Weights of a small GPT-style language model, trained from scratch on English Wikipedia: MLP 512 tanh GELU.
Each number is 128 + 24 x the weight over the matrix's rms, rounded and kept within 0 to 255. Layers, rows and columns count from 0. Numbers have three digits each.

# up: layer 4 MLP up, 512x128, rms 0.27, rows 114-124, columns 0-127
# down: layer 4 MLP down (transposed), 512x128, rms 0.236, rows 114-123, columns 0-127
up114:130148131165177118150119103129139128155142136099126142162091103118097169153156164102155142080115122126117133138168120116186136128137136143110134093115102118132124081154122093135134117131149143176137125120136137105101127110109138123134116116143119181128180094119075161089135097166166123118152126104152170114081160084124086153104115114145073124135095124180129121113122134104102103163084
down114:124145143105114120165134105112119125143136139145132126098156117119071088113120138096140111103087161095105116171168099139118132117127143164097079167078136088127153144119136086152119112044111095084151161146099131107175105138141125127080061089112136109125123127143119115165128160122119169156167109114189124102131127104141156150126129126128099103136084086093131125217037135115148057142163
up115:141152095172153101159112102084128182100165122135071098127133098141129148111120126145091113155125111143127102156092129118101119139134061114087136112171180129119081165100133175108186156184098135156124153166155133108121100128131159137110127133131136137152123076106123115092099138072140128140107092083131128137130155131129099136116109124144119112125125164146131096124132126102137090162149
down115:130147122096135120093112116121128127123130125126159119131136146122132185138106164109151167117071055116142104095131096116096153129102150073128114116158111151197110121101130089087075122110146116101086156142142123153116080105135096132114133121174100118118117132128131112134092082103148119167132135126131107125126145106143094160100167136145117109113121168111126153144148137123197115099126
up116:102173156154118132131139099106070122117125111110174107066154128132084138118104124136139137125151077132110160117104150150108119101085165154093154164135107119140117127098159158113136169128155076130097057100119129122135129145091136143126105115163106106112156086115179166153133130120136121130173118162165133076168107158135107095122115136112127102132155079138159107112108150145135108154119
down116:080147121158146112108126083149124106123097129052167119144149141147104126087161141133120128109137101134141089101154099130114076145143169124143135135122073121128134101132097137113142090124156161106121118100136157105182129094144080097115134141129097172133130091144149140131140161116088099169195113163133120052132130185118150106082162144082179165152175102167161107114119162150079104145137
up117:123141144118134117140094099156147085177127133145073159159118162150130132136165123165142110126118108164087179117094091158137132095100100133155126164105137136104140177161114110128154112125134128146122110129148192112111100108107155144160129128096147089134158113111096116136094089101094101152173136099135118111107142183124123115102132158106119124145081120136134153155079145170093151095111
down117:132120108156132134153109192131088160136113104159086108115145140100162104090131114152121155128102107097128138126119176128170119108133120135099151129084103170122141135170110116152145096125153093134140128137102130157113098153114172180098102141115102088088103082102147107082133119123149101081109131114145115179095123092173124162111109144158131138146119110130171102145143134107127099116158
up118:142086105109143151148161134134124149149076100121104111142127120130108140106116117136149125155130143097112195093139115148093155132138123140093139094129147185103085110151177109105141141133132109170132135135125143160079138144093084126123171082136155095104109122147137141132121138121215141127112151119110148153118098152140163154163106140142166182127133140134117083134131158161137119118111
down118:168103142178132086157163129124111155067144079146118155172118097152105100098135141120094156176153130147145138114103104116154143109050079129089125077137102161138129125150172103155155101130099143117086105143123160143104090137103093158128139121195108124151144156145094112146119163135129098122109130122134159155166114104133167113182094148148153132106097121126125138113127119144142152123113
up119:157091102126100103130139122099143113129104106132135112120112083125135149089139108113082112152120117153110138141088165127097117119099127120113126126172114155141114124147141079129121162137131158097128123164126155116132139143148117141145120162173123128098126091138129163138099159074143145176149143176106148126135131124131150143145083143153150149126123113160155087163163162110134125149134
down119:149144154120141107136136119135103120160102117139119128116118142139138152114132125147101079087135129138165162180142147107111143146127123171128160140098091163123166113090147067142160134161153151144143124105140138151117133135161127162165100133113179119107118140148112154102107140121130155178087177131184116110125115116133112109102157151145158150141075141141133141113133123115186117132089
up120:136174116143098105151131111116169140097108117114126114099149120135151083085107182148102133146140169109132114138105136109178121133137122153134130083115167112168138122186097094143115168102125092115147115145124120102113154164151140137089111137185113103095131156131105130143135099104130102153140157116133165133085135138135150165086123146126122129103099095149120105094138113129115167139114
down120:140106136109088132106119119139110132114138150128135138121119112126115132158129125121132150129106124137113116107129113102118141135107113124116133132139122122120124122135155116110138108123136131147127118106122138109148120094108130133131145130117145144145137113134156134117168152109134138112124119132168153116154113097148123090116135132138101134128158134140137149152092133110129141151149
up121:186147156159140141146087117096104156149112156130147141138155125157137171135104148128143123079160167101126118148124087133137061140158121121134069102172099130121131103150126117122113127149136086191138103172126112127149124133117140088114108113160080132115178132095164114140115126119203136135171120102123192093139130149100119142139102081125125154130069143138157124161171114139112145122154
down121:147102131160073131077097105129111177160121075161129123130121145128079167156119131115128141135165158167088111123139099119175121130090088129167172145120132106142119095123138112123149116109102156090122117155141165149167125142143097144152116105108114123148112125122165158101167129164140126126094146146128092134108153149141123134162143163106138109132133182105153089112211133123103137126138
up122:114123132137082111156137115128126118159116150118152120092132172113137140144160117117150100125148147147106126123138138110112099141119129115135139145119122132100127137128168128135098093091083095145146111137120135117172130141095107090160114184112101114128126094143138112120145151120118107099143148156110149119141131147132119122127122136162144145113098133099126102123105109137112145127140
down122:135127139101146132114128136118138131129153101110128124115125117148101114103136143160158117174100132121105141136110141094156147108139108152147168098104131130142136104167110124131128114143141158107150134093179150150086108103109137161115081102098121106142119075117098149147145134112098126110119139156148141119098122110138152132077167112099148120151136134135130113119138121124134134110111
up123:131118104142075160076150149142103136127124108085140103130176113118129149132094105115152117164115122191132074101169127120140158124141124116106129108120114122149098147114165101103135148098151105164131098110111139124130121131144134104101191178129115109101135082149170135142144137106103144108121108119146118132112115135156166077102117147162138150152118106137122119128095081149126142161113
down123:117085173149179117122146114114129117152122123095157139153141151142113139151148140154116117107133113131156127069143141143119114137139116158166137150100157113128169120144131091132127112098149138140156154167105153101099130154083095139119170119156097112106127154120142162128160097138100107119089117144145084121065127155131130156136167126155100187102126154141100109154112111116106142141146
up124:131105127108047185093093138107085161127153121131079159107126149128116171141145087151155125129127136127128136116094071109163128140067096078150145130111107124135122115187166128136113135120129156105119150126141176138124096117137112120115136163163097110130131113110126146105124208100160125126131117143116141124086138143124133130151109124158138159156122096164135154138130105099134154107123